config = dict(
    optimizer='muon_hyperball',
    lr_head=0.0049,
    decay_shape='linear',
)
Each number is 500 + 50 x the weight over its row's rms, rounded and kept within 0 to 999. Layers, rows and columns count from 0. Numbers have three digits each. The size before them is the row's rms in percent of the matrix's.

# layer 4 attention key, 256x320, rms 0.0289, rows 161-191, columns 240-279
099:503508462500505453535442496480600566402575493464562502463466440442543571516459541448426580523527495518553568506496555519
114:577501466562487597529470500470549500445435470515477412511467479595508510483443536481547557451564471478460510565559535497
117:596525478530432435484512531494538460578434628437487375573479386555413522527355503481569459599571521530387499467459487433
103:563458506543480502506431476459464435514523462527576579457505527489482531535447537470515501488513498539485428539510516559
110:529591471562512417507497516462446537585483447541471406583443574483538592505492412518466498505495419476424607487507567539
111:494521527502378511601514488560464491460542515536550456536553484529417503534479362537514462615585579522462592487529507484
112:549461583450455531547555488583544446554434511466514436481551510507520477555534617487505451445450507518467534491504415466
108:506455547490447454489513509426515501491532500499580539519478447516511466466538521524423481448492486465509491461509449522
117:621579471526455338460519516558475550480422549430492432531461520511481419498470515555445587500457501522442469492472418494
122:458471504606511518535496478521500433369539487540506557488509437509467539469511589396486554516421627588511475501443513445
107:582557524518463478516534451508476479508456465491507312482544527436570522469466483516491400416583558550471547485574420461
109:444453462555458484463423541513426511468570414561502497501451468481538498599461478583474471533582476557535454548540480512
112:508580496512552529501520516432584476487499556515428493567418458429493505601546471534531512579558563474506485406448471573
117:563473547403480481555517521419516502474528648479477548400559524524556559532556410546553552630491512402445456470480478493
111:593471507573388452478555520412525478493475505527478539411452461458405506581498514517490481487472463455449457488530549503
114:519564609407536466477503549535510590532480488534507548462439500554474418439514535493454479444530408538632470491470525472
115:487605574475496469546471530577433461453444502437480609476605499530518637495460520496586449570510404487473511564369529464
106:551436475513542461406437513491582532484565545529560460497462444583504401551469527500539508533593479497458479537515441493
115:491512559458495496600488487489466565460467502490480459557513456457495516539504575444474478557478490529442465577434546549
120:471518503422415486451488459551504521490405558569521486504495532546386473434466450463480529543544526549470544402425545512
110:498497494469493460517474448489527435513490473570518527519415569528499434504503512584512497562493470509483451493472474617
115:493544495547489524515487475421542492525524531512381496462482443505479435577423527511477457582477568415429457458462589548
106:549460473531461451420513421452546482385470459507523531509499525524388508535574493489469570444641407489540480584535523506
110:459440420467415451529465592509398525472477425510513475513457541520560530519503470496415505501541486464476470479519461576
114:422433497572479619546475465491541575460467434514502548557516373465493485461558479465453532489445530448591523547480486633
111:469478458490482446555573522520508445504438440504428491489550535508503502473481565457488369543523511506562533528513496507
123:470501500523535519535502492531493548544507483491539525478538395557503481536551545514455447378552454461544446444465495443
113:548486549503580538457535485438590455483509466538482522493526614542515590504485446556548455505570562429447503567542563528
111:491555547540540496377548568524483525482441543443583493534509467633464465477464444472485446482507427455380493491500514470
118:416487553543512515493589423492474500467529456479480512529413565426384508468563498518555522440527481528455503546580581448
107:434513458413403471410500436487394547499464561650530548524487526443520527466489503498577463487472501536490591386619498464
# layer 4 attention query, 256x320, rms 0.0289, rows 162-191, columns 240-279
107:466442481494511558493483455511505428453498466447479576520509569569577539577427534404445606383415511461508506486470509524
113:516452517521422488533547539460474563531504559490535354479486471507485424495427479535525453513537433514420466492532487517
101:571421408498492528461527503517543534544576549526520485545515456480467540549448480418511532491442403547465518538578486573
109:483554483498489555529520493440467537577463506534447431605438586476507450539558531579522539473467433509503425488595542537
110:426443550456495513524552465546467468465555465442555518494463478593460492497543468435643452523567547456502545544484465434
106:518502614578486550428538461479497366461480479441460430473586602526582517530596577495451412500467564520592558479463462506
102:546448508491519570479523430478536411534414520579566457512491444387502465570507507519534588456560417546566484470505576485
113:638574532534444366485562516514541512529458492439508425427439475546420449506528586416545557511452449533464515538516481513
118:493528501535583505556401468493460483542486463555507484507584370535535555520535524389498547518498523542501541499434492501
103:436590551581472546463526609461411468508494479416480457517506511371494474489515597593421523438515495498540534430558482512
106:510491420609503456447539531420458522482542480522516481435535524524549522608497553497460451524500456577505505518478479524
107:417568501657522453533514429480529520547494458490426525507506521508453495496533468543476498526496585486504525459507533556
115:507432550523448496417497479446545470501527574464501512416528568467506481538553454560537540594578513433560409457513487398
109:577540457501433537485625476522596552551430583493491548530506421488484429507504500527555427543416536384489521418500599496
113:468455501461560491487557535503557533491487456503498474503530571520488479509530470549421571433544479515533494500463561516
108:466603537468481538517514446527445585508465495444471527445493494518530496490492391517477512454462456559550492505471490465
101:587510464529541387384509450445509502444540512513517471419469485580583563571442538600443428535628468522475527525533561527
112:528432504512460405588510449545524520525559505504460519550518489427405417513490545515429562536628537519439481625494501543
115:492522491460496502453433490469599560442475604497524531507509481527452396469426453490422466473473454459449615469552533426
105:431463567445537429492439532453604485551470534599528568457443546503415514548483568496476513505475437564461424478465466591
113:484494417542482500459437451449447528571502511626396468444417521479371475607598439524484496562507461528399434469562515544
104:519483504515533478527512525401471487510448478533495477533419565476512445553482460496532555435582574452434490522468539515
108:576553414542472517506460490554445503454484509541472405542447588467498484451535500539452507452584436485523541498575563576
113:440519446508555509567467498487556573439468524451485555564552419465523491517520463434527498447465491527584491427486510641
110:477463491519495557570564509545412499428452497428515494444556517484479468447534508443497400493539453542439549591458554454
119:448487536597493400424463448477447496455555554516540426588489446448451425564495531486446491489458446517529530438478528492
105:516560527503510532540473522493511409572474377506514628513527537453460581499459462477475514446472502451446479522517559465
112:416518563564615449411548479446525417502460546473550560472457521516519434425609560537566459595494402613419450507605497460
115:487502573498478537471573420464453619479483538570575535478389573487432511446417534439499502458510451472495527444478575467
104:446462472540467544490546547511484465513526545433526526511457587498521463520543468512488441595446394499452632444584394556
# layer 4 attention value, 256x320, rms 0.029, rows 128-175, columns 240-279
091:567441469467435494480461455461410537468371592583557443530466432415507497522490589521548550521442474648490581452472491560
092:450527577461538440521488499484465592611447530457490503493514478517548465537503531542533399458492445548524398543556551355
087:495482509546556508518521527473425513441549522478470504596529474403598556551399521532478544487512559480482459500497453493
091:515492552424577479500476515533456491505475459567466487555461459440412559539479510464534592452556430487534429482544481477
095:463533427569442478552549580464478495472562553566424578496492497440500498532435500450509496485591516523470553560528484464
091:610510470444648511498474502501566549487472568439518476498412519548518468495456559514576555610505474527509478507511381463
097:551599549554387629564510569419486572472545556517585541435440590418525496516571547492496495502513546535474494457389508502
090:441558473507515449569460453532460439516536518492485516555503487528453533472452527456460623544540477521509431481561499546
089:523444451526474607500542514439475544516433448399476489493545438475489344512522461451517463602464512489498503570529454437
088:414488479587512505535495562493472500513528544454658587540454471473529522554516500515527448529509508520492450487455487477
097:443517601468585558472544536463555519502522568542551512514459532519489515502559537439501541521548546433459417416526483453
099:511375428505409495487501574523539458465539506508548489546430484527416474595570493421626532462454538504421477436412488495
099:522481488504498523491537435591647492576504565487527507441522525483522567379452537489450533459477471531495475430500535415
096:563570520435600440499434560594602480518526450435463526545507498425490561577445504539488503555468595392517497630466425471
094:436528416476558549470381524385535506497421479620457444517608457491595508510424442529537518459435398550479480447561434538
103:517513503518485455539538543500511521490452510473453550566534486503546479441488520509488500564531467565514612399516538428
093:563496470513485583540510413602499499499522475493521491578424580543560417501397561531500548539448523555481570483517490507
100:558626506583602477564552458483560483475542419535510514494424533570470503517513526513444466578536441493475499515514570608
092:611611446459456532638518518442434416402557425598479479534516423578464493515576486544439520522546533471534563498483535411
090:571499514558448403553529477486484480542477473458410408539524454527457485514497487571464420459503554488521479471634516564
091:439503484499529545416415455506514486566494462542482531453504542591495425532480581451506472475456486456524469538497507385
094:460509447501482500501517500488447517482525485535497395525515434497466507426435461564447448457455582602446561516534597461
088:520512484479484547418546532526498505556474364391500523515538425450443359543527477542503509508536471462427590518473458570
090:489483455555521490499487491505470436496511566505573491499523388497489493487491486567460491424468538448486475448453470495
100:598438519489585523564409475482494505389461477487572457579542514533513548505495488466542555556564423507648531527500523527
094:526485513485498573492421507498483553526581526442418561514540580541463505539511450569638500536624475617542486445498578409
094:533492490461475464547594518619567540537492546572513457576546395552587566487407425475538449528469461423441416547437515557
095:514428450542476555490491490509573530529473481469566524584448567440596592538523451512523453496516493353546472537452428512
091:450506429491448500462547659528508492429540427446493480401481583515466502488524509552524503521506540426524505539543442457
101:468496583549478557484472468503531528610484576517480571483578479503456399445505503460460364508463597526539418558463436461
089:600499519488480499612603495484514434556552528481442531581516469414509401489529417591529425470528483584564500559450512493
095:509415573460538515444523499518458516556512603524459515530432527482595430511512473473477432373556444579522569535553559512
097:513451411442398545453478443471509529511504412496505550454424535508426465431517487526489476531446458435402536510486551471
102:583536498525565443519445486579419476562486498450430512568556460518438425507536650599575522550444456585459472458466539569
092:472501517485542485534485488421507499436435447509573499445511400480540567520417526464575407534454486562513525509441536538
099:431475389527566490541444410413502467463452562556581525451508494491469503471487524519505511594524426475481540504571519526
104:473557561475526506617534485482561516604473593454544485523521521490580561527521481489517416491496541558422483454508507549
089:474618541563482472534628513448597479492526478529493450575490527456429548445548578485425444473476511528469489453514426548
092:447591481448545443508473503497482527478528503562508477495501575526465597456481491554517498515490463491562521538550545469
093:546541486484441465497466527544488496498557398511478595513491534575613483462545498424529504488527455449456507462540465496
098:477466510548566498459535446595435463429447432563379504573528475485512499586498389488496510438469490546481499466544559536
094:545412464456538475461616503521346468479553498391457459564592545494496511540594523572466490522519466520516621576513571547
099:421551542446507517476533430486426474402581481460416478441476499526535538533462377526453595462503583459462445522462491549
092:487536419463436552496491430482589477448396541484548555511503497610453525534502499442546448364520479423569564549529470455
095:514458587424477522535516575553598538515436534580602465485502580504540541456415434470469474489491560484420558475463577548
099:501494475478417464537417462423503472579539504467450544520441451499413470575564499535467540452526519549630505472504470439
094:487538577485428469536504441492539574530508479496564466484545685502454500502486552483460544483464427497490444478500479498
092:469390447448486557591594498456510477525487514535416557626519561481451517498557495540506566497491528531463565491451481518
# layer 4 attention output (transposed), 256x320, rms 0.0358, rows 128-174, columns 240-279
089:458525520470445556434516549485526468521575477473468484453529542592472484491524459535467511482474486422464404546579423450
091:553505466496495549404464529516451414481480535525464477419493598484488557442549480425440574475500490418459545529478508521
087:528552451463404464539325507460528670482466451458508545534472505583381471468556427505538490449459395598464465447540514558
090:504497460615494578506502488473447472414559505438550485499539506589489419518538458595457499448542584477466581595491515432
099:541566491479523521461505520475541422537441518444508410519470429550401513525467531531524519542437456537492404405541525538
092:487543564516388439484533442487504431609446445588574492505513517531487525446552407444518458517444542595512498535489531508
096:516487505486528408498501508576492478500563518477455468585560413567506478576422566488497486440543506550441444497459554511
097:566519496521462470414529561511504506494555542547516454411406542509511426522510492490477516537548551540460498466444534508
087:493498441480539485479501500475520541547498557521518615519564581563582523504536459498528552504522466547444470452528539504
084:531536484490454478471455471513584551575456503486372534448461533532531469484492508569462525529530537447568610514546552579
093:507523460577531508478483448621539525485540416547434565472604495511551466449449522504551444474435562526612533550496486529
099:431618512465486506516468438492531614657507491472479512506564567471541542552435477505536471486590580467614509515483546483
092:464440528612567483548524476412510442507496482531489462557389516490513489521424553438456488481478522507451490520537444585
095:484416541547491488474458502513486530467476468506439425474429530519402488520590580471474494445511441536441542441519596558
092:479518499529470492510611422487496484565575500385477549514526556463479451446637528545538420574516476445560441480442531428
098:530579409551475572468541522423448405520375532519539531417455569492570515484568522501470501498474463481439414609511457454
091:477453508533540470519465512405429561533490498410549499558490455407468578500483529539571461568513514499470545479529516466
099:439511520556464424478467629537414597534497518498483500497522457485558540483399431455441627472497470471530549498476490382
094:511440551482572436491448556516523457489448578461425501561513603429513547452405602466595476431401467548449512525482462580
095:452487431593548514499446516509473572504493529528588468594492492473526531552466516493446525443520495527548546440444491430
091:481492482490547472500541520515473510448432539491455545502465493555509616419523469554510536577480517504464541437516433420
096:527470495537472490503452531477498546467483494523545524528499473455536480560521573429476582478483449408508501488526393442
091:535500499509580564459434405562531489438458504584474579522493477530501615445457455491432537474459501545533477527374564421
091:512515515519466546501532467583505461501541497429450512515459561440403505496542445514475569576573571456504554428495566546
095:513611541430474403390459496509481471606520491521466545492458528459516382540607532476495458406451501547430448566531484435
096:444603447437548453569474508567468484544552468513507451611542545468592552484439549470457500515360542474437602486546452496
093:420565570512525526475450524440462514407515453417471497505440435455468493504538598496435599558452521594579524454500485434
091:565611612580504526497465562552528457556529491373435551422545493554469527431558553485496525403519545525477458532471585531
099:474467545516522556544545411487490415451480480454554553541528461538461486517518512510597572522449426492557535459369564500
098:530462494514481535480561487580466483488398461434477561457563421471503601495465515521514548403547424398492536506469551521
092:484470449532612434427415468476517514486544475510632531644457549497573524501552496493493563427478563403487452372452470536
096:490495438536511487506482513419507497387522484467564381500504446570440541492498569475510460618490546448454486418581453507
099:497525536490480485548501543538525510482428502448432512549468529487477473516463515496533530552535495497579532514527500556
096:471470471549402524478530575489596523490438420547591451524464609516565522448553453510434491415548530520554557506538509487
093:582592480477501516530549479509495572522470473470449497535487585506416530415506462438437598501548422436509536467468445524
102:559476626430487541458587570621493491527481525534470481551581489525481457468564462551487481459534585473460536414429442441
098:476534463421483474490445483519478519418474465534420433527465495486453447602415496509541636489483499531494617496489515511
084:475461452526508517489506370564536513542545550562536440529498515578582460518423494476475508487494452516501425520596480535
089:593403469468472482453439553483480572510514556508454431482444498456492476553482471411471562520468574543508445445559446450
089:523435476465515518529521511477430442488468571543443496423487518517518494473445541564481478501491498470499496545538536535
094:512530395438537487508460470547459542527555509559574427459376493546515460582457559556597499538455539480491479486524503458
093:416489473491510536488451500503515530494495547530555552446487421485437400402520490452503547465543557548526405457500473544
101:527496531581519461474451587533573490461481560509587497563464441563503518398490506497535453442467522453523527492513598438
096:547505440541437468517576507537424545512517470496487421531562513455582457516363499542515511617496410471395441502498527553
096:442514452521530501536492567461494519417498443475475490591535466531511400522488566507436516446470460502537508515520358487
093:569532549504521523489467445538423441546403413621624477612504496444532471424506573548522496493517490541468603539457606569
088:416471529565546550528460465489600545380523562585419519418568405453509462527450491496470471525513419498542449519448512543